Weights of a small GPT-style language model, trained from scratch on English Wikipedia.
Size: 9 layers, width 128, 4 heads of 32, MLP 512 GELU, vocabulary 512, 3.71M parameters.
Training: a variant of Adam for these matrices, 8221 steps.
Each number is 128 + 24 x the weight over its row's rms, rounded and kept within 0 to 255. Layers, rows and columns count from 0. The size above them is the row's rms in percent of the matrix's.

# layer 4 attention value, 128x128, rms 0.165, rows 18-38, columns 64-127
size [111 101  87  95 100  86  83  98  87  99 113 104 104  84  99  87  97 105 108  95  95]
[[153 131 129 109 144 134 106 109 158 170  94 138 181 140 141  92 171  82 125 119 117 120  87 155  88 135 113 127 158 144 131 144 166 149 127 110 135  90 134 112  65 133 113 123 153 142 161 111 156 101 169 130 107 121 124 131 124 142 140 168 132 144 137  86]
 [124 106 114 129 146  98 135 111 138 111  96 149 113  71 114 106 125 168 116 123 142 189 100 145 178 121 120 143 142  91 110 159 131 113 113 140 149 105 132 142  83  84 131 144 127 118 143 128 114 137 145 152 178 127  67 148 138 126 157 106 132 144 152 108]
 [107 122 126 165 139 113 119 153  74 135 134 127  99 134 125 139  90 165 140 112 117 184 128 134 121 110 132 115 115  81  87 161 117  86 135 104 145 118 134 151 116 105 108 142 109 145  97 143 134 148 103 149 136 155 158 144 132 122 121 141 145 101 140 117]
 [104 147 153 125 145 123 124 175 119 123 105 148 135 132 138 134 114 130 149  67  85 158 147 128 100 138  92 120 132 138  93 120 145 128  93 134 137 138 148 116 100  95  78 149 102 132 121 160 137 145 145 138 159 124  90 133 148 116 111 138 122  50 117  94]
 [151 128 150 111 136 124 126 136 139 117 131 144 128  89  96 125 140  91 135 183 125  93 119 139 165 110 138 116 136 161 150 140 123 120 139 137 120 114 144 146 159  51  76 105 143 107 161 124  82 118 136 114 147 118 141 143 109 121 118 104 121 108 147 141]
 [161 175 135 138 159 160 132 141 119 128 119  97  95 148 104 107 132 130 146  97 133 118  83 133 176 122 107 164 120 131 134 113 101 155 159 183 146 144 102 119 119  92 157 125 130 135 169 136 146 132 128 123 149 109 114 142 147 115 165 148 126 107 147 124]
 [ 94 129 104 128 150 122 116  86 154 152 126 131  93 135 155 102 143 127 134 105 100 154  65 177 141 153 116 151 149 122 125 162 175 144 106 117 140 101 124 108 103 117 129 144 130 127 158 135 158 113 135 149 143 142  69 141 102 138 141  95 144 127 139 114]
 [ 76 178 136 100  99 150 150 136 117 169 146 100  80 179 104 126 120 140 148 133 142  83 143 108 126 121 133 149  94 155  89 136 122 107 184 129 128 186 163 140 133 132 103 128 107 129  92 146 184  99 101 120 125 125 140 110 137 129  84 124 132 132 105 149]
 [168 126 145 151 134 164 107 166  79  87 123 131 149 171 113 136 135  97 147 115 108 151 146 115 116 133 103 110 135 173 125 116 108 152 111 127 108 113 113 120 107 135 131 145 152 183 121 110 119 198 106 127 110 142 141 124 142 135 149 152 123 100 120 101]
 [ 76 181 112 144 134 155 132 144 107 152 126 151 131 138 152 168 139 129 154  63  74 176 106 140 102 139  87 131 136 135 136  94 152 135  85 121 132 127 143 115 127 114  76 118 103 157 136 159 124 120 127 147 166 154 127 128 118 135 107 149 131 114 111 136]
 [201 115 164 128 141 101 117 165 103 171 116 148 149 158 154  88 135 144 145 105 141 128 142 113  81 187 122  99 147 165 143 113 144 156 118 129 106 133 128 120  85 150 136 133 126 120 114 100 111 120 145 119  74 127 131 107 156 122 132 170 108 103  90 110]
 [ 99 108 138 121 187 122 114 113 159 167 115 124 136  77 106 144 154 119 137 163 111 141 111 133 122 135 107 116 147 111  91 111 152  89 142 135 151  85  98 112 154  84 136 119 118 137 165 117 137 103 119 103  89 137 166 127 102  95 147  73 126 116 119 165]
 [127 127 116 142 132 149 149 137  85  99 129 147 131 147 138 157  88 123 120  95 122 135 121  82 140  99 131 133 124 114 132 141 125 139 108  99 107 108  75 124 113 147 172 119 105 149 119 117 113 169 101 129 120 108 136 123 130 126 140 192 112  90 139 135]
 [ 87 153 130  91  97 124 152 106 180 166 117 139 135 134 152 113 134 142 114  80 102 106 137 142 136 134  99 100 114 143 102 103 147 137 104 129 142 149 165 104  99 116 109 149 104 130 129 153 119 118 134 123 177 117 124 137 131 133  70 158 114  78 121  85]
 [161 110  93 132 126 164 113 127 107 133 169 161 132 104 110 180 130 119 136 146 107 151 144 131 157 103 153 101 140 118 109 140  89  50 125 140 153 134 129 152 117 179  75 116 123 133  75 110 117 153  98 109 121 127 139 123 132 123 140 108 154 132 129 120]
 [131 149 140 154 104 112 126 141 134 108 128 108 136 149 141 127 132 127 100 128 158 146  93  99 127 108 183 134 147  92 117 142 119 105 138 121 135 106 133 112 110 107  93 119 146  97 147 126  76 109 104 118 125 140 138 153 127 151  71 123 124 159 163 119]
 [123 155 168 154  85 138 148 154 112 111 102 123 102 167 156 126  93 151 138 117 133 177 112  97 162 151  97  79 111 130 128 146  78 135 136 113 118 115 131 153 130 118 125 119 129 171 127 146 137 105 128 123 107 133 121 109  90 107 153 122 150 137 116 139]
 [117 126 150 136 102 163 132 125 118  84 126 115 114 134  97 158 103 148 116  74 122 130 129  95 133 170 112 102 126 130  94 112 100 106 134 125 103 164 134  85 165 166  54 109 136 119 130 143 165 151 113 105 155 163 154 137 113 141 128 122 155 133 101 146]
 [161 106  90  98 122 113 114  83 126 155 141 141 139  83 110 157 125 132 129 152 127 103 167 148 135  79  97 134 131 151 123 139 137 106 121 150 149 132 134 163 105 157 167 119 113 131  97 103 139 152 139 126 142 101 146 127 132 144 154 158 125 108  97  98]
 [127 129 141  92 153  86 122 115 153 150 129 110 135 100 135 100 123 147 118 120 155  66 153 139 102 109  73 158 125 147 134 124 161 188 130 149 121 133 141 138 107  85 191 142 124 105 163 127 142 115 155 134 153 105 112 118 128 147  99 158  98 127 100 102]
 [113 119  62 162 125 149 132  90 107 122 108 137 134 151 112 150 149  78 146 158  90 166 146 149 147 144 152 130 159 123 123 118 109  87 119 104 124 113  99 114 147 169 138 106 119 183  75 123 133 160 134 136 103 116 155 134 130 121 178 122 130 100 120 145]]
# layer 4 attention output (transposed), 128x128, rms 0.166, rows 18-37, columns 64-127
size [111 102  91  92  98  84  80 100  90  97 107 109 107  82 103  93  97 101 107  97]
[[106 165 125 101 115 117  97 103 162 155  99 107 126 120 139 118 145 166 138 106 149  95 144 125 140  90 134  83 154 113 100 134 123 126 119  97  85 113 109 139  96 117  85 111 156 131 122 149 141 131 114 107 107 107 126 132 149 117  92  91  90 114 108 157]
 [134 125 106 129 108 140 118 127  80 143  93 148 139 129 163 174  93 119  64  80 137 125 123 128 124 129 106 122 121 149 141 150  87 135 108 136 154 138 153 143 158  91 158  97 120 152 141 112 142  76 103 126 156 142 163 148 163 115 130 161 154  97 158 138]
 [139 106 147 155 114 119 100 175 143 139 126 122 138 123 130 141 123 125  97 121 116 131 117 134  85 127 138 142  79 166 161 115 123 138 144  92 166 127 144 145 160 135 160 161 108 141 152 139 155 105 123 130 127 164 166 145 148 123 122 134 121 106 145 117]
 [136 115 154 117 112 121 125 145 116 125 126 130 111 110 155 141  85 157 101 131 132 112 118 132 118 108 129 147  90 171 116 165 119 152 180  94 106 134 109 149 154  78 152 155 115 107 132 153 164 153 151 132 148 192 147 128 107 145 114 125 154 106 138 119]
 [108  92 108 163  94 140 118  64 124 136 112 116 135 131  98 150 114 161 124 139 130 115 168 118 124 132 172 168 130 120 101 132 115 120 147 125 153 146 113 106 136  79 104 126 104 107 105 110 113 120 125 125 152 112 131 121 164  99 110  72 140 168  93 162]
 [ 89  99 109  98 111 118  97 152 108 173 147 135 110 102 131 149 113 105 114 129 135 155 126 194 171 145 121  78 198 115 152 104  81 132 142 104 156 141 150 153 123 120 117 132 163 115 116 122 169 128 133 137 135 126 149 126 156 100 190 128 148  91 143  85]
 [154 149 136  78 134 124 109 122  91 143 122  98 120 112 144 187 115 114 148  95 173  96  95 112 150 122 118 110 123 166 135 138 126 104 115 103 116 148 122 110 127 128 148  93 184 124 153 142 166 106 120 107 100 167 182 129 127  91 140 131 144 108 137 151]
 [173 132 144  95 126 131 151 152 113 130 163 151  87 105 141  82 149 123 188 143 141 133 128 167 147 133 144 152 151 147 149 135 132 120 129 126 162 137 117 105 142 138 104 116 162 117 135  94 153 162 132  85 103 118 130  90 119 137 167 125 149 131 148 140]
 [109 117 128 173 110 101  79 133 166 131 138 118 182 151 139 140 132 147  96 157  88 151 146 114 116 111 134 115 127 139  96  86 126 123 189  92 136  89 122 159 131 156 141 173  95 141 128 139 135 139 144 166 139 140 140 133 132 118 117 125 118 118 117  98]
 [150 100 156 129 137 135 131 138 126 156 157 117 103 118 182 107  97 131 137 142 147 134  95 139 110 138 104 130  64 155 145 132 169 133 133 109  89 164 174 154 140 106 147 123 157  96 131 183 172 147 175 103 121 188 170 100  91 128 117  81 119 112 109 119]
 [109 168 146 125 150  89 125 124 132 136 110 108 131 127 164  94 151 129 132 125 124  96 136 123 121 101 132 112 143  94 121 140 117 140 157 106 116  98 148 158 148 127 106 153 124 153 127 116 167 132 108 142 146 150  92 120 112 155 146  99  93 127  92 132]
 [102 118 105 106 143 147 115 125 119 140 111 107 103 109  85 127 134 108 147 116 144 111 148 110 138 143 148 151 137 118  85 124 131 131 131  96  87 129  91  98 132 124 120 122 133 137 105 120 137 143  97 142 150 161 125 124 144 111 133 118 107 106  88 171]
 [106 129 149 148 106 112 187 173 176 130 127 124 154 130 102 146 156 149 114 140  98 146  96 114 132 139 109 115  96 172 165 116 123 133 127 115 141 106 141 147 122 135 171 141  77 127 185 164 123 128 176 158 122 135 123 173 116 131 122 150 109 104 161  85]
 [141 142 113  81 125 158 181 118  85 131 131 131  65 110 154 125  86 146 124 123 133 116 110 148 168  99 127 154  98 166 106 182 131 150 118 114 104 136 101 148 133  73 111 108 102  98 129 145 132 184 143  95 120 141 140 105  85 176 121 123 146 122 149 119]
 [147 120 164 164 123 143 115 147 145 145 171 157 138 149  93 108 137 128 129 136 164 190 115 122 134 158  91 155 121 131 121  84 138 146 133 137 105 117 141 125 117 177 137 119 119 141 155 149 129 121 158 173 125 135 130 125 153  76 141 156 151 149 124 115]
 [132 109 124 164 151 152 163 148 118 146 153 154 134  82 105 108 117 112 151 114 111 120 145 123 132 145 120 131 123  99 121 153  83  71  94 166 149 138 122  86 104 124 145  74 126 173 106 183  67 122 131 130 100 110 112 108 124 127  78 139 107 141 138 141]
 [148  76 154 126 132 116 144 116 148 146 137  86 142 146 150 141 139 136 159 198 130 142 124 100 121 165 180 130 137 125 126 129 127 110 157 107 131 166 131 157 138  95 130 140 134 107 122 134 134 177 133 100 120 128 139 140 127 110 136  83 121 126  88 128]
 [112 134 119 158 160 133 130 142 112 131 110 121 146 103 127 107 135 125 168 161 160 140 157  89 120 138 133 112 104 138 134 130 133 117 144 145 111 160 109 133 130 149 143 157 141 142 101 117 100  87 103  97 154 109  91 112  93  80 107 150 107 137 108 134]
 [124 175 116 125 126 114 104 118 158 116 162 114 135 184 125 142 136 141  96 103 124 124 108 147 154 115 131 149 175 131 109 117 141 163 129  80 131  82 150 131 129 165  95 137 122 125 147  95 156 110 117 151 138 133 110 120 133  92 158 152 154 138 158 133]
 [103 170  78  94 149 115 117 104 135 111 121 102 126 132 161 162 119 134 105  92  95  55 134 139 144  88 151 116 199 132 131 155 103 133 128  91 143  96 126 121 136 105  93 133 140 121 116  96 153 125  98 104 133 112 108 119 114 150 128 135 122 102 148 152]]
# layer 4 attention query, 128x128, rms 0.168, rows 32-63, columns 64-127
size [ 83 108 136 157 104 101  94 106  83  94 105 155 135  94  83  94  88  95  96  92  89  93  96  93  83  87  85  87  91  87  95  98]
[[ 82 138 131 138 120 127 153 116 183 162 141 136 115 132 133 130  86 199  87 110 134 117  99 124 111 142  85  99  78 164 101 127 136 141  92  92  75 143 129  99 125 115 143 101 154 144 137 131 119 117 159 113 166 175 153 135  91 120  98 121 168 141 135 127]
 [ 99 169  98 142 131 105 122 115 147 141 108 125 129 144 162 173  95 127 146 129 132 112 145 126 130 143 135  86 128 157 125  91 142 140 136  85 127 170 126 158 144 109 143 134 135 130 130 125 130 119  95 128 164 152 137 140  71 132 114 108 155 120 100 149]
 [158  73 137 134 152  93 146 120 119 129 147 148 120 120 111  99 132 140 124 134 143 128 101 120 156 139 106 142 108 117 136 123 120 135 102 141 148  96 125  66 126 124 154 109 104 123 154 142 116 124 149 127 128 134 141 142 189 136 124 133  70 140 167 131]
 [153 111 114 101 141  87 177 112 118 139 118 114 108 110 130 120 130 130 125 137 141  97 115 124 133 133 121 131 100 127 119 115 113 144 108 134 158 114 124  88 125 117 141 106 100 107 174 109  93 109 121 109 155 155 121 174 155 166 141 104  85 145 139 149]
 [137 180 134 106 106 101 199 119 110 119 117 131 108 133 129 116  86 128 121  93 111  98 102 152 146 106 112 112 119 118 101 136 140 154  87 106 122 100 129 113 133 111 161 123  71 134 127 111 125 115 134 146 139 171 139 148 148 126 127  93 105 126 134 157]
 [131 163  81 134  91 152 146 110 127  92 131 119 129 171 162 119 130  94  88 117 113 133 102  90 130 136 125 117 122 150 133 123 152 187  82 133 143 109 147 138 133 138 129 119 119  95 128 129 122 129 100 141  94 152 182 168 113 142 113 117 159 140 124 133]
 [107 153 120 145  88  98 133 133  99 110 150 126 128 168 109 112 127 134 103 115 125 134 134 120 140 147 129 121 151 100 175  96 180 135 108 133 100 130 100 114 145 138 146  92 130 118 157 101 145  93 143 103 104 144 145 149 125 109 113 102 108 124 125  77]
 [142  77 155 121 120 120 119 116 110 145 120 105 118 145 154  97 148 121  99 124 153 174 164 107 156 121 143 183 132  99 119 112 108 152 160 159 114 117 116 103 106 132 150 150 135 142 155 108 123 105 104 158 122 108  96 125 169  98 164 144  83 147 131 131]
 [104 141 120 137 142 134 134 126 116 151 163 139 130 138 142 121 126 112 151 138 121 156 112 137  90 119 118 145 158 142 125 161 123  93 164 136  99 117 166 135 106 119 131 173 104 127 108  95 149 164 124 144 132 135 136 104 117 141 153 119 103  75 159 124]
 [139 113 109 149 154 109 132 123 130 102 129 177 146 148 124 125 100 142 151 112 119 187  84 142 123 141  58  93 111 148 136 116 150 115  72 115 121 167 125 129 126 125 155 119 104 175 132 175 103 152 159 151 105 144 153 134 156  95 106 154 125 148 168 174]
 [116  60 148  92 142 122 124 118 156 153  97 104 108 109 107  79 175 155  97 150 149 152 161 125 136 132 148 174 109 102 150 112 115 158 162 170 120  98 125  99 109 119 130 145 137 129 137 119 125 117 171 139 126 107 142 118 169 127 129 119  97 136  93 137]
 [131  88 157 124 133 107 119 144 133 144 115 145 135 123  88  89 127 136 123 105 124 141 129 132 131 129  93 151 136  76 132 140 127 115 136 150 117  74 119  90 101 124 148 138 139 150 102 130 143 141 150 204 110 142 155 109 179 100 113 145 118 139 123 123]
 [106 119 143 126 134 150  94 166 152 141 121 128 123 111  96 126 139 127 114 128 128 117 153 136 120 128 119 137 151 104 132 150 135  91 142 129  95 148  95 146 117 121 120 143 165 149 107 141 135 149 146 174 115 101 133  79 100 101  84 160 139 103 127 111]
 [144 132 156 127  97 114 127 107 130 100 155 153 135 139 121 106 116 130 100  98 142 158 131 163 156 124  86 158 134  77  97 118 128 146 133 136 113  71 152 125 108 157 141 102 134 147 116 100 143 114 125 175 118 128 118 117 158  98 157 132 108 138 128 115]
 [138  62 151 121 170 128  82 143 140 178 131 150 130 121 139 104 188 132 118 186 150 176 140 116 118 173 116 138 113  90 120 105 104 122 167 142 145 108 127  90  99 160 117 113 152 119 163 149 130 136 151 123 113 136 106  99 175 131 127 120 101 150 114  95]
 [139 116 146 148 109 146 144 131  98 169 131 112 132 105 112 138 133 117 101 100 118 156 164 120 171 109  98 157 146  95 137 142 115 107 147 103 103 108 123 154 129 103 111  77 116 160 124 127 148 121 105 162 122 141 112 116 127 104 140 118 138 123 135 109]
 [ 86 144 121  96 135 138 134 167 155 127 115 140 128 141 114 118 103 142 129 139 155  63 122 131 110 116 145 135 120 152 119 136 108  96  96 114 129 199 125 137 169 157 116 140 141 137 108  91  91 117 131 133 140 131 127 112 111 111 128 130 137 157 142 181]
 [125 179 135 171 119 130 136  96 162  92 175 139 149 158 141 141 124 108 134 118 100 161 131 148 137 145 142 152 128 107  63  71 134 163 143 113 136 139  81 129 135 140 107  92 114 129 149  69  98 107 139 105 127 134 152 137  96 154 178  75 108 109 131  68]
 [149 123 133 131 183 169 117 136  81 153 101 138 103  61 135 112 164 136 120 186 109 167 150 107 120 123 155 113 136  79 124 153 120  76 153 142 146 114 116 127 134 153 171 114 127 105 128 126 126 144 127 142 150 114 102 125 114 136 168 105  96 126 137 108]
 [129  96 130 133 144 120 144 159 134 178 123 113 109 112 111 125 133 121 126 156 114 102 126 115 131 128 145 151 118 149 167 177 134  65 129  97 122 194  76 123 145 105 107 143 130 130 110 151 126 133 155 149 113 129 101 104 160 128  83 114 111 115 131 123]
 [156  93 121 173 119 111 114 141 143 109 144 125 139 126 103 104 123 113 153  96 130 147 144 160 147 128 100 127 139 154 178 102  94 111 136 170 136 112 117  88 149  91 127 126 117 139 139 136 111 142 126 109 131 110 124 148 151 150  70 193 118 120 114 131]
 [ 99 125 117 157 133 138 129 122 129 139 126 132 145 116  80 146 149 149 137 146 122 159 138 123 115 178 129 146 103 100 169 162  92  85 139 163 128 109 102 132 131 151 102 102 127 123 147 125  81 135 127 125 138  79 114 141 142 159 146 125 103 127 132 126]
 [151 132 165 131  91 143 150 128 156 149 124 142 129 130 155 187 101 138 159 119 104 109 131 102 114 121 166 147 106  79  78 148 147 137 117 108 120 156  86 157 110  75 110 124 118 173 127 144 108 131 140 122 124 119 178  77  88 126  80  80 152 131 125 150]
 [114 187  75 105 107 144 151 134 125 116 103  94 127 141 134 141 101 101 133 116 113  80 125  99 131 120 149 105 136 163 152 118 129 155  92 121 137 152 129 153 164 104 140 138 107 108 131 118 123 116 112  98 149 143 152 186  83 141 115 119 169 123 123 161]
 [ 95 156 133 139 108 157 121  94 160 137 104 151 129 129  90 186 138 182 141 184 171 124 132 155 113 144 122 138 136 133 147 131 134 157 104  88 109 110 104 132 130 134 103  88 141  89 178 128 106 124 152  80 153 101 139 126  99 110 169 120 114 102 130 100]
 [110 121 155 132 137 136 123  87 138 155 117 141 129 120 160 162 151 142 188 121  87 171 118 130 120 132 123  70 114 139  97 160 106  88 169 120 152  91 136 149 110 133 117 121 127 132 105 182  99 124 132 113 122 122 161 100 111 145 159 126 151  90  98 108]
 [125  56 150 137 156  98 124 132 102 160 163 154 136 108 103 129 142 132 161 149 122 142 120 125 105 133 103 145 108  94 150 148 135  71 146 151 118 125 114 118  96 136 120 142 138 155 111 172 145 161 152 154 115 100 101  81 176 121 118 152  92 129 119 112]
 [119 168 133 115  91 147 160 155 101  86 118 145 133 133 130 104  94  94 103  71 123 139 134 142 137  87 140  81 131 136 154 128 169 163  89 163 119  95 138 129 152 133 169 132 108 129 114  89 134  90 100 145 145 142 120 154  99  93 148 119 109  88 144 158]
 [106 102 151 114 171 133 133 145 121 137 115 107 100  96 137 108 129 165 133 142  86 138 172 137 125 125 151  81 112 129 127 115  86 100 134 133 141 129 158 108 157 132 158 159 137  88 134 104 115 107  69 127 151 133 137 119 118 133 142 153 130 135 124 175]
 [129  82 101 125 169 116  89 128 140 132 102 106 127 131 144 168 174 134 160 177 163 135 119 112 118 152 157 111 135 167 166 100 110 139 144 107 138 139 137 116 127 116 116 136 136  91 184 164 112 142 140  72 146 132 126 149 125 145 136 117 155 136 105 112]
 [112 173 146  95 155 150 133 123 175 165  88 150 142 122 127 133 103 131 128 149 132  97  93 113 100 150 149 117 106 120 119 136 130 151 128 146 149 134 113 136 110 119 131 138 136  98 100  79 101 103 121 140 169 144 158 136 118 127 144  91 117 113 132 149]
 [144 158 125 121 116  79 136 100 145  99 112 106 113 123 183 127  96 129 143 114 107 117 100 138 137  76 147 114 149 148 136 152 172 166 110 131 117 118 133 145 107 127 145 164 107  87 113 109 160 115 111 142 130 129 146 151 102 142 158 118 136  88 115 129]]
# layer 4 attention key, 128x128, rms 0.175, rows 32-63, columns 64-127
size [ 90  99 110 132  95  90  91  94  95  92  76  90 181 113  98 103  90  86  93  90  99  95 105  86 100  95  77  87  95 118  81  84]
[[117 139  81  95 116 162 112 141 120  99 139 139 124 151 144 179 101  96 139 117 124 143 130 153 138 104 102  95 138 197 133 135 177 114 117  95 121 126 121  98 149 159 107  86 122 140 104 116 154 150 119 139 147 138  71 164 141 147 150 165 145 105 144 113]
 [148 120 190 140 136 122 122 168 153 153 137 121 151 127  99 114 119 165 118  83 143 105 113 135 140 110 123 149 137 122 106 166 114 114 154 161 142  74 138 144  27 107  81 169 153 126 112 107 117 126  85 110 152 107 121  91 116 113 112 114 127  84 145 112]
 [129 154  85 141 107 160 119  93 110 105 140 168 150 126 104 130 116 121 161 109 100 162 116 113  97 149 126 129 136 112 131 145 166 113  74 107 134 134 135 139 119 124 117 141  87 139 157 183 104 162 165 128 140 161 138 149 151 158 135 163 134 115 157 122]
 [140 143 119 130 112 144 133 134 114 112 162 198 162 118 121 151 125 112 199 104 100 160 113 142  79 160 124 121 167 136 128 148 167  92  83 109 147 103 151 141 124 122 119 136  74 125 142 204 118 145 126 122 117 165 145 117 132 152 108 133 156 102 153 132]
 [115 129 142 140 125 131 125 160 152  91 139 158 170 143 118 136 129 148 167  90 114 140 128 138 110 123 125 138 201 102 135 181 178 116 112 108 120  75 149 165 116  98 119 166 109 146 148 178 120 141 106 159 109 128 159  81 119 101 108 131 174 103 148 133]
 [ 85 122 118 101 140 139 129 141 116 103 149 137 148 128 135 155 113  90 131 129 133 138  95 109 162 133 126 127 152 190 135  86 123 142 142  83 101 146 145 110 139 179 109 126 107 117 104 188 151  89 138 103 128  88  68 136 130 119 128 158 122 114 168 167]
 [179 122 112 128 155 125 114 140 130 107 135 104 102 110 151 127 148 115 145 131 135 123 108 132 142 116 152 154 124 121 162 105 145 126 113  84 120 143 129 129 131 146 124 182 132 139 140 114  88  63  85 111  87 121 120 166 136 120 111 129 116 118  94 183]
 [ 91 107 131 141 103 119 118 132  85 167 123 107 152  96 101 140  96 106 154 118 137  98 132  84 113 119 151 101 127 110 153 111  87 107 149 141 128 110 122 104 161 119 110 106 114 142 101  78 114  83 136 124 129 131 123 158 158 126 135 121 110 141 104 127]
 [123  92 151 149  99  95 134 114 158 138 136 121 148 155 103 117 162 131 105  91 138 145 135  83 131 162 145 144 143  68 118 130 116 110 123 114 148  77 135 117  74  85 110 122 142 156 123 133  81 131 120 139 107 108 178 116 130 119 110 122 125 138 132 158]
 [115 109 204 113 136 109 108 136 150 177 156 104 129 115  81 106 174 147 117 123 127 132 174 102 129 122 153 159 134  72 106 133 116 110 145 155 151 105 165 119 111 144  91 165 146 111 153 121 122 134 108 124  61 113 158 123 101 155 102 116 132  96 119  79]
 [175 117 107 117 110 115 145 163 142  98 136 172 121 110 117 141 100 118 141 100 129  94  95 136 130 118 103 120 120 161 150 160 127 104 151 122 117 144 150 119 131 117 100 157 127 129 108 143 136 143 121 151 159 149 109 125 158  92 126 139 118  98 180 136]
 [137 114 161 108 155  88 153 160 124 116 121 143 145 137 157 123 147 103 128  95 134 106 153 136 121 122  97  85 156 110 114 145 112 109 167 149 120  65 148 131 133 110 130 120 125 153 105 121 169 156 111 137  59  96 163  61 145 117 102  94 132 147 129 128]
 [125 108 158 131 117 127  89 109 155 139  75  89  91 132 118 104 152 154  75 143 140 127 163 126 107 109 147 135  95  94 142 100 146 143 152 154  96 172  85 121 130 135 139 136 182 146 126 103 123 138 144 153 141 107 127 111 102  98 119 134 132 137 100 125]
 [104 121 140 149 103  94 160 159 134 145 117 111 180 142 165 134  90 148 166 126 168 129 129  78 164  98 170 113 160 125 132 155  91 132 157 148 123 110 139 135 124 105 117 137 111 147 126 103 118  83 118 116  91 132 139 111 152 115 144 110 118 147 102 147]
 [161  94 136 111 184 120 139  97 117 162 110  99  80  90 101  96 112 146 129 142 147  81 139 132 128 114 119 133 101 122 127 133  84 117 145 127 120 142 105  98 117 130 132 100 126 134 112  87 142 118 133 104 137 101  90 158 156 156 142 106  78 144 108 143]
 [125 129 124 143 120  74 150 163 142 142 137 133 165 177 153 155  96 131 164  97 152 101 131  81 144 134 166 113 165 125  93 154  92 127 143 122 132 115 144 137 100 128 120 135  94 160 136 111  82 105 105 109 135 119 128 104 155 126 147 115 118 128 120 139]
 [137 117 149 120  80 143 125 128 121 117 117 147 129 127 124 152 128 146 142 108 122 175 117 154  94 134 158 122  68 127 125  94 193 135  96 160 121 126 137 132 133 113 144 143 163 143 159  94 142 101 126 133 110 136 121 109  75 118  96 151 148  86 134 131]
 [190 135 145 145 182 155 140 112 129  89 133 120 135 132 119 123 102 122 126 138 138 106 107 173 167 114 105 179 126 191 134 112 103 127 112 114 157  69 144 174 153 123 120 145 102 117 170 113 118 105 112 132 158 119 129 137 132 112 112 132 118 128 128 178]
 [171 129 138 154 149 114 145 165  73 110 137 119 124 128 132 112  79 119 119 145 137  84 132 115 177 129 120 122 139 132 100 148  94  96 139 121 143 115 134 135 117  96 108 120 105 147 124  94 145 115  99 116 152 132 107 120 155 146 126 111  99 114 143 114]
 [119  86 156 157 125 130 118 115 119 163  91 149 109 102  79 149 138 145 157 116 112  61 132 153  93 118 156 149 104 128 129 125 105 121 132 122 104 189 109 135  83 129 136 146 154 138 156 138 105 117 128 154 167 131  78 112 138 105 150 151 132 134 137 167]
 [ 68 115 117 116 110 122 114 117 121 126 125 114 109 133 121 108 189 114 119 166 112 124 149 129 100 154  81 142 130 100 172 100 111 149 142 175 127 145 112 122 141 138 157  79 138 106 105 155 136 146 170 147 103 123 158 145 129 138 114 147 142 147 107 110]
 [191 108 160 115 129 106 154 152 109 136 151 138 132 111 163 127 154 124 163 142 141 104 171 174 154 153 128 133 128 139  73  61 119 137 153 140 166 109 127 147 109 127 145 115  97 124 125 112 136  98 102 121 108 178 135  92 142 115 111 107  95 104 108 124]
 [125 110 147 134 155 129 130 121 107 125 107 144 117  95 116 147  99 158 135 101 143  79 119 171 151  94  94 138 136 191 133 150 107 132 121  63  95 148 103 111 175 101 134 113 141 132 162 132 112 136 138 128 188 106 127 116 104  93 124 133 134 114 104 145]
 [103 146 131 125 100 138 102 140 119 101 181 167 144 158 132 140 170  94 140 127 106 182 115 137 116 158 102 136 137 140 110  92 209 125  88 119 120  87 152 134 117 140 123 123 124 115 128 185 147 136 109 128 109 140 138 110  88 122  77 155 156 100 175 110]
 [170 131 145 123 142 120 121 126 170 164 164 115 145 124 155 151 156 169 111 159 141 137 139 156 135 153 142 145 103 147 110  91 156 120 128 121 160 162 126 151  98 164 115 131 134 109 139 104  87 129 115 131 123 132 116 144 131 101 144 123  91  71  80  85]
 [159  87 111 130 160 139 151 138 111 127 119 120 114  99 158 152 114 146 102 155 128  79 141 179 203 121 117 153 154 190 127 137 123 128  86 128 123 123  90 113 115 123 141 119 124 114 141 120 154 159 135 128 133 107 100 109 117 106 128 146 127  98 117 120]
 [159  74 127 122 153 116 135 112 138 170  91 127  83  71 115  93 147 164 130 137 135  52 166 115  92 135 169 115 144  95 127 126  80 115 152 136 120 164  74  95 135 100 155 115 152 146 146 110 122 142 138 133 115 115 141 125 144 117 136 118 125 130 106 131]
 [117 132  99 161  81 131 143 160 118  97 125 156 176 130 143 137  89 111 105 111 108 103  80  69 102 151 140 131 155 120 167 138 158 137 139 146 127 130 148 137 174  97 116 118 136 128  86 140 141  57 141 155 107 148 113 149 129 145 116 180 168 121 144 129]
 [121 128  92 144  89 150 119 148  41 158 134 124 118 125 151 154 115 110 111 150 119 143 130 131 131 110 130 143 137 101 105 106 177 136  92 188 127  92 115 131 152 101 124  90 136 120 120  97 158 101 132 149 114 159 130 122 125 144 114 125 143 103 133 106]
 [163 114 121 105 161 148  99 102 132 152 154 107  78 111 114 116 169 126  81 167 138 145 154 139 131 163 110 141  82 142 104  94 132 108 100 113 134 134 116  89  90 174 127 105 142 106 125 109 126 164 139 110 140  88 106 149 125 133 121 106  88 124 128 101]
 [154 127 149 118 135 158 132 110 134  92 111 152 129 104 123 113  91 145 116 132  94 105 109 158 130 120  96 148 100 122  95 115 150 138 102 126 167  96 163 133 163 107 132 120 128 105  84 144 122 108 133 134 145 139 100 118  89 107 115 140 144 128 153 133]
 [111 149 111 162 105 152 128 149 112 101 128 128 144  89  97 144 103 105  83 141 114 111 107 114 163 110 149 157 156 132 145 134 104 122 113 103 119 133 138 116 132 132 108 127 147  98  94 172  78 140 127 138 136 108 109 130 137 111 159 138 136 160 171 130]]